Weights of a small GPT-style language model, trained from scratch on English Wikipedia: 12 heads of 32, LayerNorm before each block.
Each number is 500 + 50 x the weight over its row's rms, rounded and kept within 0 to 999. Layers, rows and columns count from 0. Numbers have three digits each. The size before them is the row's rms in percent of the matrix's.

# layer 3 MLP up, 1024x256, rms 0.126, rows 57-111, columns 128-255
096:523527600508525572440487488548419486536569537413591525485528488521557511503537430502563541439584557519514558471534426516532482577471469608581553481441488481460453587525539502521489512404547506520460482431432461471550494479507484451538542480482500449537467515476563498536551461428541420590480441491401392385563577567531408433520459481537512477494631533445513482456453524509563421522492
098:552520558604504523463471451470469438480547499397507496499517576450441525443496470513485491473471470363392460498358491528535446482537509470424440496452540495521527405408509492525488430625593441498495518521541459528375491532524631510498468471563484543488450523556585520522439456528489484546550538531483524545453583465450465498438437424481418566449563421488484459538462459562409613578485
103:552557535576526472542555504551572517558466515362437648487612471563424524489552577453458533513513535553537482543537491518478526531486517503492486524551477475505560497549425510512500324448553515443510468535681489502517582488437489527489434483525519489557492540592474435499418486531494494453502470513445561513489479577446451471464510487558385570395518520500443485512471412539504466465448
094:398551504516575498440498506467468434603453511490585458421560498522565498422392425495493538530464471496398446596500579419505477494443472469500513525543484463497554455443458580455528541460462434567405422462524454473461581506498515573375456543553616538465536513506462551520520421507549585457559486517536496580567524448573441524470538412515457524480451469496520488565444450482456493423470
104:485540496535460492423497526473584484502546453515508515598583486518568475462501547507494475457514423564457532453469533466514510536442401474512503514480499493508522523557571423457508483519453555418504475395439531477508531561501506532582449529569604538452501445594521534458532490515535510440421479388504549443422521548456514515512519506578568472499465502463560460539571501473435507528509
098:568484503426459538595505530580556422551545429519476573387540564502485446492569618477593566489490595422506494483494551556537483541404429426534592566540501377424514564521405489478552528539582524573516561505462476580499396496489495531554513436514554454566462498481502540563513486498510469488470498542474474486577543497462435463440430479536501603500562603448501505491443466407470518508498
111:562435519482471522551442358499469516432560505438504615430422492423545504538498506463603500438568498512536547485527482601439461499464422448534538502407515524487469517530544459527493489521582524507498532407440514500465451565451548424479503506448499539651526544576562426474560488472395534446483446468474411471475474531522446457484435577529566466511512445480500459476472523548551469521551
101:461469520526466518509472510543530432418442492495457522412491514506509451391480617513514561528521473510555561413504521590484515575455446600539441565548528411460552473597496440473392534484492488529393479488453578510571517508491427488478516507552518495500451505585570511474505419449473513548581520420501406390579514471441440480447468487503504487499564512534534575458558506484467518511445
106:488592550471475523465513567534475427522534502443434513505518527462467439565411442475444625482540493478471543508476559585523503521449467465539529469556582521505462568515536520466508516498529483405507464436445551518548548566497508434553469471499480533473572509530478522515513559457527516388510461290499502542537485594530485481560432484455412500571499486501474527460546476541500500467599
093:577508418584446541589547394476493453545542466564519484522592483556393473479516479523447629490486531449534620457536375522565507499445501442458576563527512483464430510496538493484507507470465490492502501446469490435485552477506525537514437482534599492518471561478479488471553472478504502485544517396444540466471521461459369474539438445499511470440490451498566479432503525499523477494414
096:503420582610563572545499465488480452416543484482534514517453537432497406510488506430471462553519442559534528428534562531512504515515484521492531397378524601545482439443599503553442444446557431554522449509427532579459473449485542475520481477480524566534431490476588544614462510500525475458504439543487582512516531505512462349546449495470475461416587534461523440509506520489460484527528
097:473560504536518532541535380553412435580451520439542494542491512476409490493526488585513506532525431493524462471446561489468438504426513527493486525527497501543507577464500477513439480591489419556517520527665449566488422573501570517514491498402541549514423467549495462397438448481529572483467470539480470499467494567494545434524453425555476551509561529561530423503525449482548580506582
097:426575513486478526547516456591600487455520488497490501489451572523514470445560563416486581493545597559572517452450452541517501542470500467536417540400519536474540446611586459581502488488518541566454548543525483548495423520573468533452534505526446517544434433478473503404485479473451443567507512481509415409667488461571453568435524454497469474412508560491544475474453483499447545508465
105:483404547497387499536530447522468525414429531496545496489504507551429435511421504572456503487546508462469546461476486465548525520517494415487525568603471403318570443543470482451485544515504509528437463535557450530477568507468429555447445425564481520435467563517541557462508525504488468525500504546498521580550518491513514489467593438477452484446542554520503430499485443518535566530491
102:574485472411452569442556513550483518515473594523502410501510545582552485548506520512485517476473467516539437429531526521500400545471460407594464565523598523481535486489474493485487529475458456450424401478549400494486535551628488479471528514515557616507486469553581513504510424488506491460549453514498400522499434492570505447540409467549519492478519478524562473541560431575392442488458
101:432515579502508526544498433470552443467496499452416560437553526576432403588538427582505609512530485522513467602420537626511491494520511547516515507483479452403470447443470515430409447454519503501492564478525415545522532560516515494488434487542490489593421571566470474405463468518575526596454454528476451595528529475488469428432426482478431532467513412407576460486487588493522504540494
093:434520514456388511463547469482485424480592447450485576411551550491623490597554496517499581421560388411500440543476567617526499502459456518471502478511544556453575510475503510454453501508523466437487532480442525590416487522451561515528523532494459559503482496514585464512482514562467431510396465498486479464522542493548497487492410528501568500497496473402488489585553593507463475543545
103:615507513440440603511536496528550478588507541427522530427520453558444504431478402478537467544472536557438568462478469500506425523456474468496553504495408423388510511481476507505557569442509541545542407526439436432453608493518449503476464462578477496543460396461489485519494388485454565501526455489463496585537522520583462573504399430496518461415526455522573588472497443449593507522351
101:540532507455475481501508416468497481460530506387441534435449507471494472463544488579499464526535597410505502421465538641495486513528538575530566492519495485475455521466515520562449466531536459523550453543543349505362462572489537506555551501453489539548537522467504394540538477504447359490519458473488497463449537500554475351523501545581432488468487424505458522481558563511482434570439
093:559427543482510476508480402584512446457489526455424538508507575530461488519520592472501514514505506449501442501429555498458470499508430455472526539552435462501457449454492500437588445564543445473451469536569534587513455564489554561463480477515491583602469473462432560535512486505533495648442487499538532530562524551375421492445438384502502607531586530498484476451637562447443489523521
105:417543468514439520482477521503452513484530486509546492420468494502569421481496427561587473409452574515514539482546491478519498511442451534531453483510587471449479373501465499557498582441487443489588502478494582432456546571608414488501499551488485498448568569507565472575466477495457524437530478467433500396506561497488426579504508592522601537469531493414494526538600529473473557471457
096:529489478528452494559517395547458503482587444477488440607405570513509510544513486561525412455570651521521385458465442554517428497513483506504506469509500447461508520463493523511504582500491472502455537618496518512420527587565526623425491445547502513634497487599510505468438460502527503537534489550459586512625611492507371513413481401492433552493532467464503484458490493462500533526440
102:507574576515516620502629379513466480535532608471533490523511477444515425569479527500537527498428510530532472583503590543505598490549450446539494526547537499450454448452503474490415462514537472461538489384508505497523539457582440457444433482446598468474500509538508502502533471493562451446460565492450490454454562493468496377561583418508447546535466495473471536485520560443512429564462
102:600522526573454473467474416481481503471509389493420477526506458454427458525480510507467492493561433573490516571503464529414513549442443518555556518485574612426503472436459420475526506530455504438528515447569560428407541623495520502458561519535431536463540495547559486530533532397456479473512499582524491470451513502512489464503498522561504626540549576395534596573598473493495498473517
100:491429501521458508440584444567585470563530516450533495464457486466482434516532475476493561449469503516409547469558507495577489586487466443521437554468519456602479527583502505484471489410456463535474523474553477497494568492529511480473453452520574520459479521446428541526458415481611429558467506546497410461537452491454435522515509459516532496444434451424496567480584472442522488526579
107:550494424477471510397452396465593456545549525509484501480541456484511466428508571472526504522478549484439540443523631550576408526531548529434494455495604554465448410501480486615559471520464404448516510442572475495517610569516565458554540492506536533488437501417546394514470434384469544528523459474457514470613502548491469528535513518511422536530515488436524536556500363557519543483507
108:541561548469443493468463463489458492502472496513476551475538513551423484572494504474547512408524609537480620466458449599464504509546483446523484537509474418519544467536450449425406535520504557492473522433515485436492496645479478487591476429482512513504544549559512513565598516461458618436493537487501480516497502485409480492460505542479496470468510392647534578554472434490513514523564
091:458494595455464638497562540468432485594469482493424560388590459515506483504482550545540554391494499490466518518509499526448502494476540494621540514466582427513565555410471538496402410434550573513499478471543506467516587437493550567510476485453505524553444533548482523476552408513507456581468491498448574572478529472521474476495462582461512516512530544494521409431482572551539525541509
101:507461539521475456412454547587585429543527476497550519538426481476567470473559508498495564488451518450522438533508534479457413514506425503557482471518491464534568573437514541501484503456478479482477450420587515472518450561533522565523497396436501519552478460493575435544576494552553422405543526465517565538448510635425530562511422438627415521515515510451569545489506518548481547533530
093:475453529428434460488528472469503511489468431416506597510547573514439445513483467547460518468550568477457467507451610534379541538490483514514520439572445486544511541437599500435441566485462552633467473487584455475507455513459596528600525409498503516538381443452428509489521406429491535487535566539457562489514548526457465473472535446410465502392585534488516510473527561441516528522462
103:472511520583492481524607497535552413486441447385465519486554451477461531617506600574433537537411576503528406476399605533464436533445487477510537445487523508558539510466482453540504538506469436436514501480490391502503454506474487525508460407542457545558520462533559487517454464465541409518515550449474465551575512652454474427503423528428560517455541475540484540567489519636527560470564
093:520448521450531565407493470475481426553533453341499517440500436497506486463431465533507536493617398592427512524545521552489459489491527449501568432465404476497477545449517508483520575484479525461542480525424530444516554526482501485492559534436521521479584514567467572573495504540561467450370444444511486599529551520500486513556416466522445512515502538517527469570540463575518524512448
090:450543416461438472511484355535459453560498540539482557447478524533462487442509472543545477491503521560477472526476430515473546524503407386543466602558484621495442451451515474583515515479563542561531482558479517554483516475446342433454484434581480507486388452479448488440546556464440563585559511445444505519575482495560479492452482439481496523525542459472573437510426549414505556480451
104:447469592501504557441576448540465471497546494523641575529497444416445515484536526509474540468568497515568459452487491526497415522454481536501535450449549505528532496526519535514392445487454488544489445542470534546580495488591331417509549370530595482525543469458455459533479497417543448580525451556473419527622532459450430485572446482533503523502579569531608471505508472420510501466528
107:485533522455501564524521492626485512583526513446550532438540502513468391523460544480484494469492496518526536450597473441526488545450439553539442511480549520546422515514469420516463435434564477493495438536441422483547540519524542502459517487508604602531522601566432405522542420519461497506440543480461404457470493541421523444526471515560529590501583513521525489531516462558493488419496
104:549419586434508520544531541410506461467444542423475511538557548531451474532475542501546502480503519471460575557404487571575487528530455446515520479522522438535532496521546354496524398512497528466528513523487581535422472459502499611468527508493471505478470425444545449428510504554460456423591522482474541460448551573480457500486471491518459547509497560584517422586516462489404499500411
097:520364522541435559484518516429482475456503444509519637484560554564476508543487493468531549507455483392418526483418522532502518506522511464520563500566589459522564439556430549542491448576525603533441594501454476528495474534516497585389489416595483558537488467511417429496482446442559478492530543401510543485518576510547522530402524555434535465522521397410569536535455568530365523486454
101:521474586464454495496448395446547480440517417458578541484410522478512526560510503457520511506663429507445488474592556577561417520505474422460455476499489449503530473512552495431475458510492555560565418530471476530414446509419426446456528495416523534464455386486483471547480485516561514531504465551441476526532545529495483532482419505433478518490539549554542426510511429470439508544448
096:489509432577562499460498521467495489457426444464508555419453464481492403572502533556556469528533419513448451547559571515546565538475433534487400534529487568473556472505552487420443540430462471442407507457522525532424501501605518510361496469528448519610547534619444507459488614413421478483543469532460484507462520561408492481408456484539514532453593518462480417509530537561546558496574
106:524499472429554559561469465495518488526524420397498441530459479524594462550442520474662517519600543445536560600429551438504495526461413444475479481529480462472624481598488529469470498469545524472407507520484473484446536528517485458510394501507538503662379556530446488488435518504472549502476434479479460536567551518411486513461498518515520461563570565516519455525405489499488486430478
103:435596613600502538471479541532480493452493556446542524493492462535540448402477454435531493394524463527401502545516465502538527528493501492493494535580477404396435505452496501574537499467504485530566458404465459461580502528520424515513502452564498495524469601566463464528494444484509552587477481498472533507466570427521504538496528552525482459419544539505591547474513533601494435527492
093:469465527482395555563545478582379449549553612525542490471461443561560475534566520495529576461403540529501429461421457425475423493530500514597469601520540398496484497436484508535468473474513465474473488495458468555509466498500451463497476578421513510501441480518544595467549491531470548481500485461401427448575531519459388463452492506524517575516581401453553534472495504492538520532476
102:474522492461443556505512528532485436517549511491440476534464594512529469486524551457512567391535542438541466461493482529534513541527526512492574436477483599438514489371478487506492441433493506519448503455428568439481527598514517439495576511507528549590492479492411506536522513476481363511497370431460508548466538596510533469536572531567412394447540517555509429433591520508516490562446
099:533458569525558503476535467483500551531496510470470521458511480560423449528402435580474500581442531539458582524525475493635466495473475513539571465618460534499626539557534489504554484514517568525491496415493425573440503462477543517524409419489515512432460426620478503538459543416500481494548554490424425498522531565450447460462536516474445506521508443538523500431532429420424498468436
188:612451479531487695447552458518504526546468489471432535459528579558500499487509525468496536462551419437402447531423531548558484474467511520497458505466555455521544410514511447507482429485562529455493491437501541499471540532486617584421522512542460592479412577507564573538466530485561569457535489343539479495552582505520473550482518474474547609416570452480560401466478472516383578467515
101:493568514495442502441448462469447454595410400501528567616530441449554525488502493563489550436532531426555530512451516457575500522466449441499514553587504468593498452509457515468446454454501509429485523558505525483544455477442625471543529411537530485536523496408432518511549582521555497526423460442445450477532494601477429437436477555520514538507500474513521501496477498482495478537522
098:494537497495499556466539451467485542496520477470570452597526432453545443465562413524599584515547513460476487489480562544534406515465467535478519380556463561562560550498548519472561480474508460398436424567468545564491539444536502483484451556532456458453602455498635536583425506529502522450484465484447597508434516546549438517527433501447487517441442419528581421567441534521432431491464
101:479398584499485476566483533486496520446518487504537533575505429633561496519533537545486564567548481517502406588421515414491448497509519487472545450522535405437479559422452510536447465442547523450441488469557490534513480539524498407455437524496563513511490512532538518557506511394480474516484441502429575563527539627473421528466568383492515524483506574476538497549501529512575511389532
098:524431445612463493410491586468540457503493553504513478454455505498510477515527479471593496434531439524459459459471495505476502556440456454518540477505460524502598497421574548505491527495580516408488404461445501493455462528503539468589506394480420519537497442537515525576512571539437466424539497441535401502463470595460475492448540532527568577568468494453503517613442506480509496451578
108:503453499545549555461588497562495481584466461488497538432564484444445466431406520541499568539474558550434605519469506529610390508491470526549550553475451538447464478530356446449422519584456473535431473497546463491480602522511451479589563494514539552528452601521513412510467550487463521403474545507433507554562535455440444488574585483534558500552564547445536470555441517496480522472593
097:416460606478561546590599551470436476508484521490448475491493531648454524501472453505453491517420510473472477519490505461587493504521391448519519481554511605488476534504510507546578558429498487393520492455462415509465523539493504467488506537441407547621407423576458489418369516523405466531535518412507517494455518546508471414565474482475486524469544541465512564485606499443497605536465
101:633508452548541586413516447601554492522537506391537469532518501511518487439420476573561588426532538434536466507534573420470478554479466475540537504449553454524426620487445471565554570487455543475552513388597509435503490489533549520491474524452535458505580533534562476444538510421502536411416471500454465513586501515373457502487479507580457463472467452502488496473583468433496386462494
100:505422475374561573501554577455496504551437518488482512441548567529376508487409543522567575527440543503539557574514492470473446505444554516555531465462586482421404526511475525502483633578484404524465518495451451535463507567513472529459536557542571463507509530590436464518508506454520533556504487522462603533505529500416490467478548460533512513500475472431567477457512405494471541470452
092:589504549534496601546513469497491502655548569477463599476487619498455543561511565489494518381543539503458553430411491514540519515509379505452545518497519597490527434541538522524440410500541414529462535496539488538525522570530492534472488454572555509473457510504582509480541457436524481534501462443443503464565463537488472452447540478431534441410507551455420557442472469469469506506481
087:458603509520374621572458478475397445501509516506441524438547557511513455434520457581425489565576519544538524455479515441465559500446454544531451580527473518483487466419509498484385532487526549347478485551463546471558512482528591495472493483543435533541476539628539445519480414437470501545567515497425493495538482432536437467466496365521469528471609418516564436466503614499510529470529
# layer 3 MLP down (transposed), 1024x256, rms 0.128, rows 57-110, columns 128-255
093:586473467432459448510501608472447509490519484456415501536467534425411595444478482420434435528497420490540522507530472463515548392552505515600580462499424477489518491455540524449511508572477512498451498538468471587441503423445560543557481534469480569444462473557442533467473459434520490482456549518600530484450496448421597501561521523502489487497552506485614483490471499574466572525462
089:580457483415503512498552514507472487519456429533480475503571423476564579523556462524566570517531518589499519493541545527491510331375493581590530523523493482455504608547427546474514507430453460405518435458412530519537496428455359514550495595448553444484462503499425493545486493428518475525551419408474471531502538512566522436586535542495601489491477481499564490516510492484534465454563
099:454523486410516586466513528488525458421522536618577423499495497417529399449504479563529516522472490462480523473551469475447453506499521498509519445544536545538423523484468561425496477443455532511493609594536538505440467622529530531460541540452485514509533443392449528484431549466555489501479556468566416499474617502522581537572519583574521399531468423550524567443538459520536518550527
091:473457480514487499527458551503526522422524472474471525560547502481489517476568514551539442466530534530541490486484405583494509487502509528531533457578449468520462535540477429537489506561484506429507498460516581527472447515421531588550539507457449529457486400492538448468510523567427412546442493437461552479466522580564550382496509479516518565482611549453413486438512540518469527553573
103:590517496503464434542501511522488477510524513481471438493479537362481557585441520499482547543402433508551489453534459584585395622472509557584465498604517540453521518498441525449511486544448492575550492472517478460531464551468491478428566487601525432452422476418495530582492502481481474576563524523500583501524524431599358512504480541463444435615427528581536566416511482546473529486505
101:496514490483510478427461430503449523567491558538436458479579519560437605600480467353399475480493508591524562470503496455444498496585514510500447551475595520468485471575555436516495462491430466534504536422432496534447504526442561434508578481496511528480597466506488404513444445570544565518437596514549456565644517534519540496481523510554473447496490604500455445448541417430530538463510
115:472476535552501474564518567518402509495460405545513511527569433442482600492522426558541469513544478553536393482492469564571481433473495461477577496487448509498482430477446518479396496511482518540475506537559517363519447513413439548478498597487406448495450500484432575579440463509466448450530395447536494487480490505577611492535491468463548505385452567522503440508404501475554568524579
101:515432509543528475537470483436492441539512481534482521464523471511453567446519462548546423437564570498398479505478530458460453484507426508434506488519571462500539452300517523480541448559428569462477530489485444553485431385579516479562567536453520532475462456469483545549431539523436460448484521533609514484451498545540463480387475458550514528513529453538533511539499512421569480556534
110:523432621518523469530520462496548516492449500507396470498501482512414516616538519540572505546490494472514468423592565418562445545504415441485526480649454489459507421456488587504550439523552545521520581485562515463466448434497446443497530479569565544463426500420487472561484492391487474491456590543538516499436544534439514447479493536512466472431451564444583515539474520453519422575536
093:533499477545588473471541556508457407469514526437488492493517574485477520486454517457595465492485460437540407582520615478523626442488459545520536497506488495541495437589421571556526457521518476507485463499544466535429467424444435504502504478464464560542551479608530540517569490511427585471513420516471486468493511456473508561446476492455551567453464456570547431378493509520486463508516
092:483524459336389492486545440507572526543472427494384504463504474494566440398448520496470445516479445445612474509394468397516472488495552490453527455574503401499540445665517545441505523501479438471468558565508375454519561523553561477488497515532544498430547455520413512460522527460514457563501528468425449502407344479552534513513507481369509512564440487478487402469551453525501463470428
094:529540460520513435422501519530461504513502408574486443512607426511447365509482372499474554535555543486479569481537452509482523446462521562544467405489495564389524492466426619473463415503489540501401542422489490510575452537490400467482569539598469523512573534478393583593479487513519520424568540542494497453574472535553538503369408568474488463518468489510495528488514546496476394555422
090:483454544556450470459573558456454502428494466449450493469446521503529492479407490478482498529472500522465440520509591470541459366483476468510389458541511544519505487525516493465569515604434507559431458447564545560603577426506526407632530528429499430491501604580434419543476473601454584518540487519612436494523496473409507425445468458477436444581471402537528573474476529492524503573457
106:535487470542516476527505585544487458555510580403485497439510532525487514638478543462458516532421569616553571404561558579423529535529415577461407407503455509500481436488556429476455382475571507541531573466550478569425525487483430509450437498427458572553543444474508489563517507509477384432400449525521403480476545498551468492464427531627564482429502546488510477427449498526490465548423
107:504473486441522497462557530496440557501404530511540528545412583526514487584502467455513502466550470588455470514507478514495518562513486515529420605521519535550479629458551427523553549438496522571510473573457480471481527467502509477528473457496400448529526569497518518495505473355527487593539516552449479503492490589529496522482476412492440488466511529480606451500500552458517435435541
101:568522544469520429475519443463567512567460497510540540469525510527560569507423624458485462336464515479482513515540515547514540465503602529461544461479427550535527457509470483532530586580490441508496447502530550603485390442449485494510468556522522537538515483363526502486424517545556586453576444532507472440600555442515563499480549557507495467459443573414469574505486410567390561493588
086:572502428520575576545371515417501553563477584543545526576509543503420469397461507504526418526418583535524546390542485434465504555539489549528490560503496471581520454554495474540560467541495482526490420382554489448534580545518482552476501421607506523409461462485464483532468495453510541483595585452523537516424505505483589521546541486449472497485472581566564567512475502421577560491516
107:546474484548475481441413491570563463459490419477489511441441589548523490467504484496500552529476533473514618513586431498438440491452527462519498478520498503487545634520477478459511398583599535446408510423507447494447535479487551406539515545569579555441482551390393439417499527433514474506460511444531528514425386530493508484545517441467489474443489464546509473605466550466455467554492
099:530442477437520444541437488524493487587502468532522438441507469547496636502488426468469582425537393556434492513583491438574489516494544495438416436509530414495525487504553459477629515521564595546519522531427531508512496445461505472458425473525425447482540462571537490533480572527548571458516491480497458538596516517493495541482503543509522655523506538511480470428540422542525450430544
086:474542548452470505514385513500535545530498476511433466545468434478555530467557456460499500488496415517510465490462544476516496353548509550489494549576663413424445476473505499493400556460431533605548550487445482469484574453548477521512481536455508510524532519512573518469633507488500633389656486537546567514477519469492502559483548464511467465501388510458509449514460440513505633500498
111:521469454451573504594429480594441441540468518557579486467466506488494505551478586487462584443410478568521498586555554448535460531480490471505529532532447497530446541492398589499573496482511505538468425489570595547411527511475515499575535546556449519528460458496469523401493508427419513527542430527451444433488501502454533452530482465458481471579531502450436559622525542523543522587517
096:490529481558508574576359498507507482510427486597560573481470501512550574435419446495551513570541444571509507451433561504521542523510478554462470522565455481438495508506517515533447478564466534515461542425487389571517534478502474471537455541514544449371528505547554510525538484470505514450429407606531443450387389519544503509565491485419497494546438388539460455486442527547542562403476
106:487535557512541569520517544489506541549483481439503498534432500473470613513490472466556513530565529475476588451536488453517405588490558494452472417518487494576505562496468553592512455560333543482507553478494448490490455463454520470484435481447413442479502477331517382560510502555575521444666458488554470548457414540494520442571400493577561498446514466474495537471416537436558463385569
104:545561565447533501525544516458525473499542467578506547475447498499417488380581508483536456501480526470459487464574439528537459490434513542497405430580513437546511557453533558452514520479580491435445499515431495562459433552510523451483466490409555442490459518409441425458543541602460480534532554520514463588507515482492574439600585533534554576451512428593456466431468441455467485545401
100:526437388523451521500512560416560530503474437476533459449526429511519464508521437483535441430536455447531472500514507568451470442484374481450487548503469452530458495491481518425572652446492500536354407490511441580507473572566520510539352510438536532544502549544536599482461548509523503423443474552516445519462511467493544480460532561497531521537459582483491455520401479476611388556476
105:533506571551533413528572494540523464508520480459425480472452490503471513525447494461541545475452576527506496485483440530497450489512506548519466443559538396453475452486487484519585501527456484543594487497584524552515548500557381543595401606433550501543555458500500547454511419562497481417501532567564646534448518382492502469529375479461589429525463501566515491497512534624463582548469
105:533547456435504481523491445560503514588480498606467416528446492425480583447487555392458433498517455494607346479491558542515453521474510479482540481504485509495501474473502558391543547494633478471499500511545468535472547530538507575460534576566525533623519558393515531529471539556473421551580505436444471482487494437549494523518442418513448536481497504444582523430460560568596481398457
079:476474459536536318446497441492563444436504462517557415582423563512572459503526443463541471632474437490458507526499549451572508506457454551475507394508472551456411469479534508551593559600491481523465483485505506472414538488476511471489588446516502449551440482487475433540443544460545513489503547590418427489533517523469513527531524444494445483476436420465520536526574448512475540460458
098:520540543482590486478463515466522500478398534437507479547567574515460594517464381506510483383485519507429507464481531552530578550471500458472547456492504496519538518554530515416493407521494403450531417385438436560523484445494491571487538499523521451493497551497502594499548411512520560526473430498519507513482517516524448528481535518529602440480508523574495447570477473570539520529486
092:421468509487548435490477461507494482414452432533525484514406520525551544480585486473458472534520561555616563529487470529636575452491508449453488526375517500505518489476443488501558409484504439467446440465511494479493559538438419545532459543421468487378548473448620523501469506495597446492514462518608460442572541515567497516530501456547528512635548486436461421494467442587496535461508
108:525429520473520424458481498436554523493573510570483589549459619487422556478450452477540416474506476546454436521575437453514482662474504468477546462516594529547505402545451512447532472424561459637453548377422487483387431520419569429379508565510495556534446516431438482540485554463464501408485473506429495510482547515452527510466480495489554544558463538527473518539527430412475418481435
089:474533431483457458504520577533485583489464498552496514516507427448482629488494487385442413455495545537554511547531422499562604417501472465537481547578561545529495540482404512527491442455593509505423606529501450535533442500518476444530424465513465479409515484429515484444507505539418505444611500535594463551489471505490525477486559441423508468506486444507506520513508462429516562541480
079:526516581543523502454445627501516551473579425450516453531596465471497505494423488531440535463472558482515482464446519570474403462396542443501469448379539506563563521516491502450535507494426476480525468449522504546414485503542607544565504537497485498537524454416571494583458499499550465483468433437486591491433569527491531404555450522537531550491486533470517535542528550625409497531509
107:519508629467401539486572477436450446464498516509472418543493482505625544440502491499449530520464417534435495529438506481429479438512432478464467511416398499386571469562564406555479557485526505511489444587442501549524530507552598522474631585521472506506536581563577512411629416535564518425512498505507487455459492445476462457502466579460495545471507538513507536514455485580460496443442
111:572554464501432503448498527559430467532429451393504573423415458480620602486525535481493507445459455526478498601482409529598543434442573496589422481508472507500489454598449439458488419455473429453526570415483467538506460607479587545501465461444484460464510557537497528479627446593433489529391549499544462491461551448464486450516544472484523454556477490502484504385428502573552517471570
102:486407559569528492478479469472442507528485430547447485497504488520599469510523458532506508503543528520571472488450502428482412474493516457526502481443592577469417433448464515501515472455484460654475455536456479455392565499439445525577479522493496451562546599535445530554413491452492464551486468500510480473474493478490428520559501507548535525559426491403492528507512413545488500456555
098:520517465490603426438567504461519539543461527496477448524454396443544448469550555472460447504518426542500504455568462460582518655534499508479469526318459528501516608473536391487513522469533547449465451476492480529536502579441472443495548524460599531480497523512511516540504516532491450517509518550458447532439548560485541460514488516514463464502495564492435485467546415530601490530536
099:461448571498512587439535487600506545529489521509470509552492574544506581484496533515498495468533548444520573456519460570551541478562454510507605472462471437478531509567575470531468360567473525525481572481436537429458608627576517577470480513512448506559567514482427396548544509457472503502437458499587475447497549457461450456492452519502470497612449427495506510483441559520462484501449
098:495533472531460571538557537538508513490542551490474500591537468548587475452525515465495552467495528463492457461459565510421478341494464435482516517450478491510516440534517549574520459516533552502519472584523476492481580523551540542514483434488522448436514446455470435477573447475645519456546424460572458504546480482551519409641560555506455511563364517521587487568524484551494465499485
106:541418576510562459457500543491498520520629464442593483551521502445578509533519540475513575516489450559490522446445474600459511575439472539528490414490504559546488529518615463482500435499465497562511502384549538490495457456500425346567504521593522614435465483477536443500502496506562485573567489423453505507512484465454527452520507518518466431415510542538479468457547524571589492459513
109:476459629529518539452475392451399420450548519485556510434514574440527497467510526503358443550571562434484546504485523508460544533566500512464519496548431541501514390413508535561498460475506545448520473543498482566487510481480473537518518518484468559492518535495425490572531529556540471533512476473335464490562538519466554493485365474438479457547507462463449426485503563506544510548533
091:567450460451637366516483497500498511419488482458425555369535601592525512485494463485472516532446487506459495537558574599511527522510617567439499481524503526437513556536420508500512513528544476402451403495474428517504510541474523481557476464526467430513579513506569503496495484409495403423485530480489444522476531442539594581485462496493516479483522461535455467479507557533450515418387
099:496536520511508474514439443477449542427468495428586497466560470464485487474488402501486476533404530494521502617542565502440466480506460520540419466440528477464485508581576545564506495543463574520499558478487384481578517518494537536524492449402513470485497609565465516441429511436526533569414528576459503502638457472542590494409501521529540530520538438533412485515416526493394508559543
101:521455486523480527497500460474498413473409512582611523541560489478492471530539602562357458357544503517520477592586574409468512494474568406413482539484543459527485441411507476408519548444509508502487470554540538380550507431424491511518575479553441412523473512544505461460531447522558481543571532486506546436447499457575545478499493529491569456533444560487544471521466499398488373500542
155:547511525527500638440532468509510521513471518497499499517493535514543521472481534473500533512553466504431492495404513518480485111510517508477491463510507474507540462467481468531511507500520488474512480485497480516479487512493589495501523472516487539508476553511508490502509501543510499514522445452514505503543592513556498508482491477461502555420547471470570502475477503486456526482509
106:486422481474500434501567567484472506492468535445462422446489493485509428511564571506494527504464456444528519603463523440439496550459481554534496512549482429488532539572446483517631544607566402514524505411542497513495486472552467553478402593489480500500503432574590451500488495505521516414480485524603516441530451506581526512506537593605618490650466559465499569489501405484436516458485
089:509571542489461483533485497544439476522463498492447554384533560523519461536437539400472444474471546529513504541548513494456554194512456505524555579469565411481466535476517539504446503509476573542475514459526486501464516467460598549602525528472530552509480503525378518454534533484469498488511512541521424475548499445426492527509597527517452465538467570459399524437555514534521491512534
108:575435453477571433497535427555440449421564547503524503532519543448441414535458414482517465429535505398462522465501492484492535518546548481594443506436414546601474578587458506550524457502546535520529537475563471421417459526428542506555608487505433532497535480512521445506459564590625462521514426487506417448425494588472533545507439587555467463497461452486568478446564517463450443554532
097:531438503453519484570477428502426446549506423475516475543603586514495445430468416523487542503512559384560472570566503613540504531526553439392491458452607600458515496491414459521502422540441395522487499455460411546593542555523515458495559554523543469447477536556505462546500432518508440538509540557513554563491581382481485488539590542558457460503569485531498477463646542502430518561420
114:438503620386497523506538525496474430595531434504562572498500515547541608541556442465456510451444474554547512556462434502451516389477514431458548514470462506559562488514529505431558495537386487420549451526400541434569535539469594516459456497496465525473417455576608498476521496494531452450443475517589481536479509624358478525623547451426529505499574564431505460557511456555533505489487
097:478460571496565499537439518532501493516545478471510450534441568541471417546499551535529474427510429479550578495623471509445556617479582536395464504509560489434523404473601553449513521497480503548625451436523469485554491494489539477577490521599568577473498517523486501572521485460469530501592507531415602507486442528428485466498463412466514557467449500366565486405485528562458575430523
108:480578440544459451513537538459538527511365534452454504512516510475446417527583549494488519465529490523516442430500422490514512598494511619509459481544439501536592505512545388531503599413460480541437568508457546476553535465451402494479526482485469532534459471482523500440454469506502522585552565452489526472498521594547429535427465546497547502454494514495474471503453501511485510511534
104:481474523532624522395508486463579535539524452529452474504472430548539532590473499519430477515466424543418541494594523336482469557463451521493460582472482468560501452578504502404517509439541546507431426422557484584538586445446526543518463421415491479473527521552573415477438514519518469443484488507424427523539467463522564522511564529446568503508439569574460574456538453473523447469508
088:478546420538547495490515478421413475373546474483415358504485396543506510448523538497550493574401417518500539588553607499411452453452520472447504494509486484487489473470560545467458530476439519564463478439473511420450485448554454537493516480445522492501499517503456551441418559424432542452518436518547537555455459467531480483578558483535492515552519489562586500503590511537493494575495